Part of a small language model's weights: 9 layers, 113M tokens.
Each number is 500 + 25 x the weight over its row's rms, rounded and kept within 0 to 999. Layers, rows and columns count from 0. Numbers have three digits each. The size before them is the row's rms in percent of the matrix's.

# layer 5 attention query, 64x64, rms 0.192, rows 0-63, columns 0-63
088:468471508528499543481445491474506490501521488504475512522524496445496560457511484512498521511488482502467486512503497505482499500464441496546459475498490523503522492502493464506508547499497554
103:568483482488537527459515520524517488489519486500501462503500495521484528505469538493514533508522518468527497486463497473488467543497514505460488464523509460452520545507476498528461487498519491
085:551469470526518519496482535496491489481522508512533478500503531459440514494489540496508520483495527475517501525505509449472473557490501508495472474492552513446512515521505495535497501514525475
099:471472532523489536506477501476561494539495470454454504489517534550478512491511490499487528514515493544520521520503479499506504477490518503460481482532502503484517476456497499445467530501468512
117:492516489493532525480506494517552559476511488493491477483479526546497487466473458485522494499546523525487460496493520516513487495533520460451484529513495462505523524468485452499470515518526513
103:457527552509482487522480499513482543488502500507484477461528524514512507525485518486544475512506565502450504502478496534476490501509479483480540539495504518490515464539482485441489472518496518
113:510508492523508471483512521499472442508476525512533520502521489466512533497523546466507477476485484481504507491483437457493533512476466498542516517470490500510466454522557523487520477490481502
108:514463502512535479481514541478515460509500473507515514499538516500460522482549488535482510489471495472446506564484478511519500513503512524551503530491474470491465500495514503489519489459451486
112:472518471514490538467489522514563524516493485488481504510484502537488513501502480464507495550490525545526515499496517549507482490505502507466457440537457508486502487452475489477466493490525501
125:511480513512505504477515495441449502516506451536538482483481492504509513527504505547523521524469481462462485502506512482475503514476511470525526498470488500524458506518501527481536573476494509
100:521493488501481491499513509471514475478497466454514476463502471524547500543491437529489508498518484522510501522445521542541511470489508473498486474521529486523464528453506477524505478527474500
103:521519519502527490515525508518519468508531498522504449500481520486493518506547483513453542495482464495525488498488437500478494466461449525520436498499499496512500516494534497543493526526530489
102:531495477499518494507495498458492517538557488438517503493487504538498470534553555530440485484495503512463498512516516496475507494514484490492492467492520526494465499500507512488511457450497481
099:464525485499520490502503509452524497473497504480553484487499538496498532515489553516496474497522504482487518502498554501545533472451466497489517512505477496522530520527471523449531486515449510
097:479541534490484483490490524505489465440502509488580514495480533504497475518467493518505512514521475460467479494502503529514482523516516528534534463523514512503497464535464509464476492504526474
119:478531494474494495512476503506546533503498486516458462526518472517465488519470478487504492472511517542505531465474526544540466484510527525488541494527516463486511503517499493479469440490519540
096:484558499489490510460514501508536548467481479488460512504470516521507527480447499451520488527489480505512550508497524498532503486534505501494477500508473442496480476517510447500505537489509472
123:493525468480512490473497535524554504460473485495466481493520476522442514508465509449536510506535502487508503493514513502543515517512531463484486486521525508482554549484510484521470472504478484
102:485518498499502501461507545535528483504476453522497536521500520549490516470504484525474481491504468517474488479459483497532510494527506493448548500532468478515457533522509532504478508505485553
093:534509530524497491488488524496523518495532485523456498528547519472454529474533517493507547473479490462511541492473448552489496513511513491522464518489527456493506494512513528502460520475491505
102:512496514484544509483487492483480508495484496481461491522491485566517516499466498494536460480557503529471504484455545512505483514476513511455537484492491514506509508508481552516518430498493508
122:511506479558522529473491502537524495487488517496482514511518483506501529506511518470487525527466485545557522497477475519500495510501506495499447428489520530489530516444475501520466489502504466
110:503493523523487503519518479559564502528524505498460525517514492512476477446516453481506506505495510517566484505478476509516464486506504512487463529505515444496494513486526472506485507513543524
107:512507480468487505503469503539525492512466465487504495527516497534497518522476549475499535484496494524508522519546486546476473482508500513454547487538526460450517540501500499508467469466491519
099:449479510456466513507508498512528515534491473497480496483523459481509493463547513475514514525501484542506515499521525526565458494490459500480493484513452499497483516491537516476517476528541523
086:509541488508546493475466520488509544521488529496482478484483467486503511497487491477507513475475510505453493436524443492546479525525518498495510556521528548510497488482498513486458486518481489
123:467458497505496500531487513463432508513513503490496496483526529459505516528525497485478485482453476502454544561470508487484529501498497521537502518489516537501486447496527507508531495498464492
087:467541465482470491476527487487488476488523495512519518474491480444525477486523539497493483521499520570507511509526520501473519467542461490529468473531486502524510462535532492470506466493490505
097:440516541502467501518481457519500514515504492483478513514488508484528478498517491477475462549506530544504519506512545491499515440548493459465491544489496531531484479463500498502521502523497501
107:489524522485494542490486518456456501434515534522497494499473492504525517537511533510488514499516492451441481512496489484496529498515480484528510485506428512506516517475486478481533533497466514
105:496475428521518490501503496531533489537470506487483494474527480532516522522510512532478514562513497496507500498482511520528529474492536487487511459512513458488450484519484452481492497470478544
085:472482469517497532491531470487504528521525482491487481508456458490504500523483502524487525506489509489437474449478526449514520462537474507457500471513516532514469514509490503541528507532522484
090:506493521530504494507532494473495572525473500520468503507482507484465513501483516522524462503507499457499503577539482475513499495488450537514510489483456534501475504538478476473484488487503474
109:539499489526516493539477519496517475534478519455490504518523524523471501454449482446465527457477513468523503547488496522522511488498534510497464506489542491522461500523510484490505523473480491
097:500488504484548507475488525482479476488483505481569505489478506547493505524503513548469492462491503438499475540481496503501512515452500490518502485508530482515473543457481506497495447466505515
094:480494501476474522519441536533507506507518508505547505484506476466497516508508499479472522553491520489533523494478508510482462479493522478485515495524538538479544443456525490518452526508520492
094:503512500515541526440468468474514463531489475484504505507464472503532523480437469504510507502515453496512482480446505486456477528494503528483483467506478490501495539481496531521513484494530527
103:536526486497484486476486513525520486551498517523500529474528463463490498457521472477513500534456517495515514459489469494495495536500508493485438481494513498495468486476542512501490473524567522
094:487535500490491484477501492486468545519524514455501534459486496491537468499489506506529516518484489522511525506470469505473492509515453519515528517457511477526517475555522561520516524495447486
090:537426497488481506514506505491544503548498511479474470515471522497467501451539485469510495530499502514499486459546527483501452521505513496481498465530472533471503532494501485480479496507535481
109:492512485504500451479519486476462502542452509493544534464497497529524477495499505469495516475522483505496516540501551520523519496504521503484561498487513534510490511464545494465479483509446477
108:475522530440494473532529514507419454497520476492510502509517528476520525465491483485510546505479489491525485496482492493512455504477485508524529463477474531519500520540504526479496510488476523
106:465514468477506501527458525528483436557515508491530519514483517493495482468477500514491515528508490556515504492518499518479483478494452511543539491497488490534482508548496513495487471475472544
083:475513460535517490505515511467587494477495459491466499515493456483476506538514509547512518495503513496472487451487482499505565500532499497490498464519500487471539485512504518502478507497472518
103:519527516490515511500522499461485470490430509467543513484524449516497510513503511550518501506489470519509495498490502514475462508446501505522541475496516515522515517469502529534467472480524554
093:499495515488468510480525452474538464555491495493456520486502483545542468505479486483509518493539498488480513514491517472455481506493492454501533568501514462500468513514507495486475498532525510
087:500534496488484494507498499524475493468482522515536519508490476465510516514503499496511512500530511445518492544539470476479479581510525504513511462454471503454498516515473516501478508441485476
086:477491483541509473467518494476476515457504472485484466547539473518517534482519501502555500473494487517511510506483490493559523501469487519519486511478462524506560464480472478534486524500504478
095:489492477538534477534497497543512534475514489542502484498503515484522535482457510440501498531471491509482551494529498507521460478520525503501545528528521513449478520494510490519461474525496484
085:509526508484515538483459507485477495512509545550500537497495516456468511467512517500498500475505490504490504498454505524444438547486486502504453509517525484483520465508518492445512492531509487
094:468519523470475481525490502442490534530509460468498491514488510505514462499467523533511492467497487481467498511481520502542514470491450482516533478523487510535482517535477503476539468520482553
085:527449537497549523502520496497517554499504493464514461503499516488510493464487542476483500486517534539497486479495531496464502473503488508455544490565545515475515507526488497464503499502482507
093:508490478533519475490533490527481481455503518507524488511531491498500534463530557501520527491499524504474540553521520473457529512485465517502527501484497476483502504506530508520493450481486434
092:481518504530499476479488517485486477538493544499472516526476487507487466522495477446488490472556476494497517459533544521534520502498492501476519488507500545513523506497545505514501427531524501
082:479503520523499483534472463486520494493431549487494514514506503515517517502510480480460510509435490496548524523516486495487497464516510522498476542448484491534503486485542526519513534516530511
109:576443503523523500510511502497514481513532482467487480504457520504463500555490488510482504482487517468472493505502530499478508486514542500506453510481547562516509481463489517516497505479496479
089:532479473511483506479476483480550550473499529478501495489481487483501516518487452525454506524525450465460477491518503543524513499533511473526493483487512487510535500443509506529516486549498496
102:517449498518545472486517509505488502513526525487516482483514500453487525476544489525527520474468508528533521474484428478491480515519473517531501493495474485493490567538480484509497492522471502
090:510472496500528532481471504469488533494549465503478471511516474471511494504481461497504494517529491543449472498489547508512523497545452493499451482543484516476501510478480500501525446511522517
089:512498530500507525489504475488541505459517495505460477527499501538501508463478509449517550467514493443496473478481456499501483530463505507479469477500485485513559500538532512518459505510521509
114:494483513526525441466496527508485506507496503541509488513462526527497537519489500504521501516478476456467487459566475470470544494479492511513529486471509504511469520547524511508510454473505507
092:490469452514496521510470475507513486489524463561506461528506497528520482470504541487478513506455485518488484441539516528502488489474534480490526501526476466484527507484510500547489471477482472
084:464479511466436470546477523508514458496496484474518527509455511530505489532468508519483508485530472438478503498540515487499448527508508494511530489507500515496535501548488514473503499530503500
100:499511473483481486474529526503461487495468507505530528503463554484482537478512517521485502546465458471512511529484514479524486500498493538529536528465494473496474553540473507520515480540484502
# layer 5 attention key, 64x64, rms 0.195, rows 0-63, columns 0-63
085:453499510439518547519529503515511484494518528503452522520513488499494461530520472523478479490486485559512492467478474483511463521505496547463484523507461499485481491485496547526521526508517497
114:526469494503528451497493504517498529490538477500513455411500505477510523509537482493554504516520505507495486499512490504501507511490530404502509494490518481479511532475496491488519515512502512
096:543461497505517442486499507523483533514535489512492474413499519492520514522539511480519499511519524504471478502490479504495520525502510432486499514492506480464495502462489467480550510495484505
104:541477475473497452512513485511504537508523489500447458442489489504494489490502518504536473475519511513501496484488517524499466516482523432495532497521533467518512554519485504530499519526526530
114:523496525502488446525495507502512523487502493509494472419537461512497517511513504490559513517489492506505515476488493491507501449465496420504503497484530482521497552494506514504523530522505523
092:542502490482469468502493479483447545509489524513526545499501493493534473460480515490526476474490495482540497513506497489535464450491511502509517558492523539501489520540541499486509538506478530
114:479502482465508521484476497505503506498505509513515535600490523487493475487479502523446498515490511472500497507537506524474516519516506583502516494494475537481487482504494529487515478476480460
106:511523487491483555514488480494518465488512479467481515524496502501499502512473538510460496493495482490474476513546544500432510529518499565465513519482499493495465473523449510454513509525497497
110:506475497473494444518513500508515497488511490488494476418521479482492505483533507496562501466524503517474498487498533514493502507481485406499513504529507497510514559504508510524500491496525518
116:460532512519514544508509505477455489462518548506500530557518497522486523479482488510438483494496478488474507522494498468525509486525509580513490541453486496494493481511481482502500491499499483
093:474511476505489502534536475515537500534465528446501508519451482494467475516500526530519515540516499465520531514518503505504506480474498527521473508457518524567515513473510492500467494451497513
100:494496460490512530445491498488555497514495512475478508528494496479455542496505528553501524538506490493542505497505489474528475548521494532504508489504500469507479485489458553506524481470471462
100:498468498490492496499538469499483437485470497523534500524504518496514504482450513496498501474515496496508485528480563492538532507508535557505491518500487489505516477492424472484507514495466456
098:505485491472468532498510475502487509489478503473465541542503520541518473511470498533480516499518488518505504524521513506472503465556494585521523507494487506502457493483499518516458505474481449
094:500506477472482512563491496479459530519484499529523494452493479491505514531507502468492529476523530515516495502505510500515505535481499407511522514512485476484521486509479514495469507484470566
116:501482481492500469513491537517516493512493460496497500436505495507524518491497531497580483506500486496510462499513491503481487487494492404495499501523511473501511549483508480505473517503518557
084:478519522543493504544478511481508522521488514473519498502511460536490436495540481550516514492484490493454490520537507514470483463505469459492488484537498504516512532490482545488494479545519476
119:551469472506502447506509510505500513498504487508503448422506505505504513524535500485550505517514524484485486493506484533461521482474496409489525499492505484497504531483516524492509519498519506
098:503517495490522474548518493492539482496498460514478472510510480513499526464501498472548527485502464499513453475559522512452478500492495481532528465497499470476511567507509518503488497477518539
096:528482459483518464504484547513508525490495465495496452449465513497477546513527507515526491511512502495516452512515476453486496517470513448477527513502508478463516520499503509501546511554508499
094:495515485525466488486529459511497511462536482494486484480545492494547509507499455504522501493482496487500491492523501456499552481515528484479473496511488526483545572463504463507475546495506534
112:519463490473525436499508524505504515483490494480495452408497474468481514503527477506534508491510540493497510504499493500475522536474509450472489492518507486484541526496529509508526492480538504
099:492507490498499469477450516512556501521487475528471477457491489478476514488515516491540495504463490529504504494519453506451473509465473449484499464520550508530503520476501490509527525542514525
114:535492463483520458485500522518513503519521467485519471416508503496509507497525486505561500488523523516511450481503492527505482500486534414513517486505516479487523524508490493482487502514511521
093:471546476481482503462498466505544481524496511507499518507485529500488487452520495462536487509490515566501506491495519520440501455535491483505471542501487524519515526517501544514511494525540520
096:528453504475478465521500546517508509487525486536503468448509510498480528514509478463542494510525514460509493489505513510503496478487527413488481505505503458490500507522505518492536487499516555
116:504497513507486522499513471482501483519487535470486549588466501521502464493474516528446484498499498486485502489505513497521492521528501589475478533512473510498486468517496483472496486499494487
100:456509538463502542504490476504507476551457531481505544553479511505501474480492522503482501495511489495535512501493524545495497480480459560505522499504464525507491502512478512495480452486493453
103:493529513498479529503496462497520482515460518495487530555490492534488462475467504496449509459483470503504520496489488480536486466513481581494487495523496539548517488518522498500487485492508458
107:482502523509498540529515473472494504496497510493519501552516521519517475507485476560460498510503456498501512482470554480526475501493507542496511528490493516485496460517492580506469523461506475
095:529509524462514479547515525504516513492510468516564491468464498471465489493482497512562474469466527495485502512525502554503460494519478497501537502466509503531482522472490468481472489477514496
092:529504547515509532523526511491532461488491547500468514560507516514495487480510489489492492490488440508527523519510530482540473490534486543496448502504474509518497477473456488520465491472501475
097:489493509551516541479484483435501491485488524501493527549514561501509491518464507525470515497512500476485479524490523485493500525534472511471468523522507528470488483550464487507485535508484458
103:526461515514532511527509513495511472532466500469496524528526514528498493494477499504474496454483520492515539537504519491505477557516516536498495492509515519483475470496498474431467451456473525
090:534475505468525461465521499490478446503502472472546491521513509545503471541487501534474529513517497494506506524487496557488512491486521514546483476479510455532471527530497488507518452484491510
101:498509516492495469514486513506486505487521493513482452446526500487473495521543472474512504515488533533537521497479473519475484477471539435501540514511532483537539506472535470509520500521523538
090:496536499487498484493537525503528468497489507490512503456530484529490499496509474527535479496498451500487469488481512502474490544466492451511491468485474454507492590504504503504521482486547525
095:528501479490493462497503524504523487555504514506503508445474465453488520490511480474548509532467491523525514489465503505469473503478492448501494491467515496546478514480530514531508482531543537
101:485498530502469553486482492491509518480501520526476568537478483475507496486478517511468466474506491517494516514499496483510452516516498592521498516507450518499507470508480529496481498530503471
099:513506478506498438500511540490497497507504489511527461450501505485502498510531490466565518492491508507524471509506529508485506474464468424483500492481531480492495546522535492501527520481518541
105:471486488498449521485501501521466474484489519490502524544508493558527469472466496508475480480506558491488550530496540507505486491513504534515512533492499540515514461484535519482525473486521456
106:477527527481444522515505490509476467514518535520494518575518477499482529468495500494461483499486489533538494481495489463479488510486478569530526463514478513491522481537500507491473516488522519
107:483571500468495570511478502476489474515477538505500517570501498468504459475481500524488497483482510517517505508526494511507487515491497566492547475522505491487498492513507489472458481482489477
090:534500458485527500511499520481500516490477489519498441439523542500489540512525490506529511538558521496467455502537484480468493495503502464507528510493520522501484535461474495515521522475526506
097:468500483476470519474513478476472426500513537488539510496528494516486513505476512541470496516511492514518484530489498560476507495440519529510515487472468501540514504503523508538500530467468508
085:500545528474505486508504489487500505524496494506490552470501448561534487471490494534518479484545492493500535533540475505526501478494510489484487543454523497514522547475530510465495515495539504
104:501498471457456469479509479522505463449528487526504484452476484496506498501518526486502532489506485510513450501492476510492468532497505475531520505474514486508503495539505534533518543505578482
083:500463501522480519498548479521447503446526514489476475533535512530499536495511525488479482524495464534471479520527511496486510523505486549471449501526489514489518480479460511546478512514479486
101:501497504476474472530494527510511506473467503492522454448545516504496507475525505461551504496478545496506521485491462490509524474505494421500513532506525480510496522541519455514523514501514522
098:512510500468504452474484534498505506528530489477510482411481490484499493477490516503530527485492496522501497489475499509503463499453475432505512474505480458499518526495505529522511474536512546
103:463524519511532569526501495457484514508469527490486529567504519529518496525449498504467484496532484479501524488504521489504499494532481552506498475515486532486473486532475494453477493513483503
097:500489519493542470507491510514482538489502482501515453452544529488519530497505493501558504463495543484508491540504522495491507467482503426497526468502499494506501546535519483475538491490475518
091:532461517468517482462514461524511464467505498484491462508482518467528529433489512490472517473474506523492516537539502493531504489508480526483484512504449520498535482522481509548512502496531466
088:528518464509470511498533514503457507527464481488503493512531482528503441524507493435511507467516502492466529497502539485536495517500490451462511491505492520520501513465532531544518467466506510
092:480497524514516562515483474497523504525492512496486550548492498502485486500486496508438459497483487487514539487481494484515501535503499577478463522518503512490493439476504501517476511457489488
109:561447526562501457475484522489527497495491521469494504522493532486476487530492514514467483478504509457457466487500538498501510505496548535498491514490517522489529470470481485462489503481499532
086:496478483550495521462527516506544535460487489489482484463489492519495455546524495525473497538508497457501520463490503495550490513535481529521478519489513520509473470457510498507509518504513555
100:504484492514514489483496524511533500505516535528513517486520491458508523451504520493547516480480493549473469506505476482492496476492410542524483479479506479519468505551483500533509492463500517
095:488474494531511480502540503498513537512481494481461431469503491480520490502532490493556518522496512487483476486497511488508520486469477418500487492507476478507489553515506479479529505535539527
097:548518518505491461486518501497480502494524468527534461452537498518481544510524489504534481491515461531535506515502498490501488509498489432515500490482486474498512536478484520518486516474521573
109:529515498513495555485486498495470499502492507497524519601472550502469485496504492502457494495464462448489506493509478460528502503540511548507499517488498526498478499521478509518497485485501482
091:508508488475508470546503530513469503471456492492530440464491510527501509505547506511548495485482495507533523467506514504530534452489503433499533496491501447483488509497530493528508494481514493
093:506558504451498463503517535471491488488520477527517494475491494536486486521509466442465506497541497490505483504518478507510476502495525457499526486498514447488500501534500515511501517496551569
101:476520519479487511466510518485517446488492519520500536557485502496481492461488465526459516487514480473497490474500515480495508525536474593511478526526486502491479477525491478539491495518473508
# layer 5 attention value, 64x64, rms 0.183, rows 0-42, columns 0-63
095:514486530462454504537500449501509510510480520460508505508496478487551514480528480474492469463458509521554455492492540505508494502494494501485490480503528488493501486524529465521505480454545537
117:509505457529456495509528523488522454506542514503509527513480480514462493553497538501507487437476520543493470467522533495480502503491498516509520464499555499497478537526482478525503474488508484
103:490498515472480489463499508463507511504498504535435501475503494498447533494517500520505514500525453517483581490482529500479480501554489478490529491497492530498462475467500472449504504492511499
107:496477498504474536560504488535505506499500524458497482507523466486518469534542549533498492494503514489487511473474470584495537482499516495475511495512475518501516494462487497446496485530488512
099:480494464511492520513470534573477476537506540441493509492509480496484525472507501496528510520526514538511508469546492475502454506530478485485505538490560484480495481507500508507482478474522489
104:489518519545562503463491453520481536521498486498455467520478460504520471518516448477481499541509487443478503473518468514474504496541503493484490471512484483512465504516504530510504504511528492
089:516531470538492529495511546514509424524548506478513512506462485502512519521476494494494513488517505547484466473483470420514525494508503504502497501493488470512498499535450525497497501505534509
104:462517452486513518481477516497499489534545532491491504463533563485516509485490525473528453518525476510492470484507471484519491495506474525468496528510493493497535497521488521443493506476559522
100:541509492491500541525469464506504438489519522455499523484492466491530494522507496529474497526506476455545487536508500490523489472505563487493470510514493465490539467489509513479512473486478536
098:511493502514444554526462510500502478548499545468482544485516447464511520538518513489520475484470497513509496476538511495487527503487511476487493465505555502500476471461518526509491501468492491
116:466517519503499509518485469453504547503515493506511504521491472502464514522534534504495479495465483506450463486534492498459493501502511503542502477491520489501498508508408537541506480472517471
103:472522498471528477494481497463494475513526508538498511465471497481512515466464532497520501497543531511490528491539540459507454510486473521486494559495501517494511468498532501533517548502536462
092:542525459496509486457511522486512513482490493523544518480480512503488499443420472488511531499533567530493515493452519536505474505492502514494499502513480491509503526493490500524477476496465516
108:502481484544490498509535482471499575511476471517476523497522534489462474503515511474513512494468541512462523492563530525491500511534493507494514462490560472490474494486500500520483478519517492
090:491501444519489497494476546468494488534508524516519509496482496459510517479519476485517491462499521545470558523521502465491515509530505509519482546491489461507513506503498533536464494513541441
107:452530516494538508443540500505475482487518501441490502476476517497464497497465538499511484536497469539473499508533511487509472502537517515498496516494524496508554510543500488472490533510549505
091:529499482496520498501470504506490484467449474465531453502495517480491461463498566526504498484470538531510513495541545529509491505523504505514497580508509486483490504507513492489520455523507496
090:522490503500507499479496492452520514507514487461454508484525488488454481503477533486534462470482553493521511512470521534516505526496540504545497481485539460517468484472484524520486501502446459
110:510459487526483493547524475488485545509481466526513505485556572512489466508520472518485502506465508443545480541527485509542524502479505508523497490494538491488501495500499495471504505516468504
103:530509513479549509492516447479509458476511506452499523492484475475535506492500519548498543487474473529522503500486509496494444496520481510496487545494490520493525521489486454532512484535553479
118:515486535493466463490512498473508468504493498490507542466497485510484530511496498507485527399496475505530505511535548446531478502463514516505515486496547532491489505520526492498520487506528496
094:477520477474478474507440533512517486525483516502511501475492532489554499470485511478518456507508541491514491480438486506529469509499499492499496539524448475513523458480512503496498465481448492
106:522485530524452464494580503545528478476505484523502505541450509508513501493541489516485522466495509495521478470511468486494488493450502508530471524466525521483501527500485504543508510494520481
090:481514452505539490442505529471498515494496464500467514494491486512492502528461525516488503474506482535456517557517498492472462496535508505484487481504473480495523518567514533484493490514550516
094:496510526442495469516514508499509524457528482556510486503505578480484478480511538515519487467470498468487497502479502532502530492447488540493512465512496510499523554523495481488498491508472504
108:505544478470546521497492449509506478497545499500470486499487492481503512448496493502521480471503563526500478447436505515514466511487483534523504479493496476516502491525453476504499538518502498
085:470522514475471454517472481490476500468482483475468507465517473523519524472462452475495544474494504478512502508530490470535527517486462525512545500530501505517514525535477486478520468461468512
116:477499556470496479498500448516495519488487504475466479509515496513514520492530458505477514522489438473520483514484432528516495499529481498526511474509458493508515511500473478448514477475508545
121:533490502512513506500546521491497509479549484437512487486499468518433507547478531496505470475559491506491484486517484554506502493496508529485533491515514514506518525532490493451502496470522485
126:491506487476525479478477479495507470492506522517475537468503515480542491485500509551489544535505490517529551527449528520512492489528520489475494495514474505500502500451518462456480527545463533
100:530490464542496497547498512498492502491537491496495520493489469525475512510484536492472515484503546498500500448536509517497519484508483510475534422530524512491432486481508453493523505501491527
114:536511489502481510476532516502522437509465489514521523508540544494509502470498508489504470491458511533492459490463493506544505505435505505500496479476528512500514509562475515520483484553496495
106:467537546471517475507525483476476471459510471518478477506510461503491541526491529547536508533540497487462507468541522537526494500491464495487518457496488478514497503487473495487497542496529480
091:460502551483502452531503458524525467461492511466531497538481505480493491529517564516532490506469494521514490481521523536515493497476479490525525478494505512496550503481458466519491515527498479
095:527498520498523491486484528512497535487542490533509483484522496465494512468528550526519498517489519565514509481518536525450505508518511522473525468490498469481482496471512478473482533542485440
096:496544528473519482512478488552493496478492488530478524460487513503478464498482473526502508501526499448538501484572464553507477497484541520501511484518534517507502462516486500490491466500462496
088:541484500532503508480528532509502509505503519553477524505533503467525499458551465464491466482483500523512488555497486514514484514520530515482492528474528456503466484504542524518471484513514454
091:514522504513497503501480486551498438546498516507486543491531487476525509479507445497474524496475513525504508483527481528455450513535559502500475517487484477481516459480517518499512482496516534
115:484499493515527496521481498515512454503458525455470523478509438488511518535470470490508509476539477524533497548502488525521464511461505482488494518512543507495521510484507472493485468458527548
095:498499539497524495541469485529491475517489512494511551482513499470529534512499476485506457522444533515536491529482532533537464519488517482493471548498481486498548480481516511497465524533525499
101:480506500522456501482481499504459498549514495530490515477485487506526438510452459497513534497483475445510505477486514460537481507489529508507479473507519509481492496533511515505547469524548533
080:482517548452485495526493490542473484511563509537483495461496526501509528492539510527486551516456493535510534503498514497473458508520499517522521478491517466470542477487500511471501486521510524
082:491496513454541523515476482507474486516532448525501475465456532513496513498499503502498476534496534525486523542477554468559520513498531498536510488476523474486537476518490504496461523497484501
# layer 5 attention output (transposed), 64x64, rms 0.164, rows 0-42, columns 0-63
090:488517524501497554465527478499507470508504494544489520493526483459541499466521527474529459502505467530516477486511516470495512457535491547483497479441478489491492508550460491518513503525494495
114:489541528512443505502469508506507546535521525515492529478484492439508478502486460483501482526517491507488508481480504475466485526498464493501455467498498503538526467516507499523508525571530488
099:497488480484514507521480525521494512505454499501531508525503485470456483519507504511476494510468500459493482536507435513506482509479542530557465547545503462526464497526501527510488543479497501
103:469518500505502476491507500514456551547461492508523496504495498522521513455441516493525520481493522537507495528504553491500455487482463481481486486545497472502442526531495462507519490499499500
101:482504510515521480478505470461480525499519514495505481550528496512484527519471497519526486496478512494517450498500490492512525500450454534527467476468479511546497483478490509534584495479522480
099:514502455470499500528496483488487453462517510498514465465502546472524505517501549520481533507516519501510491509539501553484516520513480498518492484557497516468497465521443475501463502483462514
088:495521518493456467507519510500468518529558513510471479526451539477473494512523484486537511465477493501495496469511528477487509557498477477474497453532493548472519471482518514529507484502528498
101:482494493481536498523520497511473464477499513524512452531529479505509516508544511494512514504478516508499524478489512451503514527465512536491469434483488501541509459472527519546525444493509476
107:468502539508532492548500526506474534508511477547500441478499520505491523476496511541552506485476486517483500474535496478498490453537456474490529508484500484438487513512499513497518478476504528
100:473513499500511511519488464510480528528529512512496498519522470442503526496473498538546478489486497532509465482479510484484462487486467552498486465485454473514519507537462506520549512508507552
115:497527475481453502497492514502532495510552494493512470453484491468491518497494485510499486520535502561488448505485492483471514546494490513546491440524484495492501527475505486460514516555499525
100:547479501538564493491512504518521500486501519502490442521526501487471499521493488487501502510506509461493488487476482456542543537501553488513470529449519489498512498462500538516485485487459481
095:511485504513494488519494537481466482511497513487485539532485510486508472554523482459481490501499479495534559506488487502513534447476517475490528530458524528562518479525526485465484500473487475
109:467555453493483532504473488467519512462511502481524504499517459486538497509476479515488477550569497487525476518478488520489510508451510541502524504495510461542474490490485473515502534509496505
096:504541502515508460460526521499454493465554523487509519521474524515457545559478488491519510488507501481504473509488488496523487546481530499476503457471517497476484487498498512510557484481479529
102:511524457517515483538509509495494504483493522534529470530505500528508505496459502469523497521459504458489496447510461481455548560513494500496528475526510533512484484463521495503517455508523476
089:446526521526519490505513487491497518507499506500516500507559543537500522459443494480492481514527491476517495519527465492541505502483504496511495538437523486453477518494543480509509494492485454
092:516547487485473560496486502522525475530500521515514503489522481488491485527453450504524462500512511480518488500465461505515488476468489483519533470472530485495533510510506491477481536486545562
103:472533491485490544491489490500549522455480441470499500458516453546521504470510496525496521537548512503493485501497487507494468462490501495461552519497505476496525528469523492523492508484529493
102:553505524516494473478509524502507523491522524521512461529494535483488520471506512474514483492513500457474484494505478432491523516525465485546538520465508498475448499552527499483477495519486470
116:522478544492457556502480490530513568463498497511462503506502465461489503498509481501520486535485481471489499491474468461499492489562527511523501536469513483491535486509493525512495532536508486
097:504502528507545508500506505505466435520473540491476489488524520503485508513532489484503507470467495541522548516494503502570498468480505511501487491447497473491529513506512474529530478441486493
123:509527527500468510460507474470548523505513481490486516471457497507496468512513468506456503482543521477468490512481549487515535495556471486503492512516501509435517493514506494479506493553513468
084:510501483500462455539506490502471514453515543541534505483480516514492520513511483496509501511486496467532528465520468516480490504498529506519540492502527510531448421463519482516496485507469508
089:475470503517493536509480505532521483501479506484529552470523427498508506490519497445446509529510490519489541508479551473486488514531497498476480505497542496524492495498529504466462476515515476
108:520501503499473497481540535524516445550499511511498483488503502441509485512506495448509503497518515495529479494503518452511529539485487458512506446477525545513503502529506511517461494465548494
097:509442501450477539492481525507494488466493515455486524515548482455513520493547504459537485534468456528509503491497488522525527472521520489514478514499493518532540510491529529494486512493479499
114:509465503433478531497498519494500432478482481494533508472511507491518507460563529478512510500471501518484486520535504535478522482522487520547497470550475498482491526542507502492487498484497480
124:482508506498476518536490500514461540488474526531507477525505499521516444489474497460495501520484517507502498498492487491456499473504490472513461478549522522572510481472516513474504514573508480
131:511466496517532479513499542509472506528462490504530515535497493488473516505501502499525510512479508459489559515514484491506483472506486497485550545478492450499449498544514496522485487423493505
101:463468507513483516539460499482495525530496503506468493501539500437527450485506508476524482550520504529519512514490499503484471480486484496507458521534506486549513480503493509535452547516478479
122:513532519493439488490512480512511495519498512511480538492467458488538515516520475500492471438526482504500512483474524466486481543519497490492544488471497536491528502512520482527497459479570497
104:536465440510520491502501515515510491521512509486521544499494510487510484501455471454496485480475516484503526527477466470482534469503493504491457504572544545512483488511516492494544494523492524
088:536502492531497478513477540481524475514501484509474507504496501517502497469461447495496490491532496513466555514480504468493503498536503499491445532469521518507469543547503472465539469524529530
090:470494455498481488551490484489523473559504524498520518526508487520521452526468427519505501508536520447510495517483510489479519486483475509545508489511514521536474508531491466492469507495502487
096:475459490515510537492523489465520491541491500477520483466518461496537503458527498487510493510480526555499489528478518467481511472504475489474507469488482542492527580498477490520540494498512483
096:493521503466504533479508489466503498489511550499511503476479500503507435550498502523491501493558474475483440487486509523501511545512494480520565482485492506461528501510473482510462534508499517
091:486484497510508497494544498437454534464517489503498459520501544538526491530521537513542476505494494477476465498539528480540544487517488488496515512470496519468517531504463486472466505495497486
112:524448504485499521448486519517489538488508505538503511527480495518522509478497522501490496496471515489470500481511501466530516440522489524471524487419476498548503492517511511502563514511487487
100:517503475522519530497489507480469471493520506528494474534500497529529523490470522494500481484554498462464475475515484482525504473560473526512539440449504505491498508532498497525542461486509505
106:500494486500553509502490444511517519429503479467536470519494511525512517502538528516512486507520519526530495498514493515493508467513507513490495542497476492468519521438483513507502489502457433
085:477487442549525505533491506487502513492453486464502480538503460547540477527472494519514477508518501485484528487525519498555518458501494491487462522493540508515485524458490474485514507500511466
089:487514464548505521542461523501540488501495498484502527505481462503502518488454515521523465488492450478527516452473472510509463493512481513487512458503529538509504538450502495511553484498501511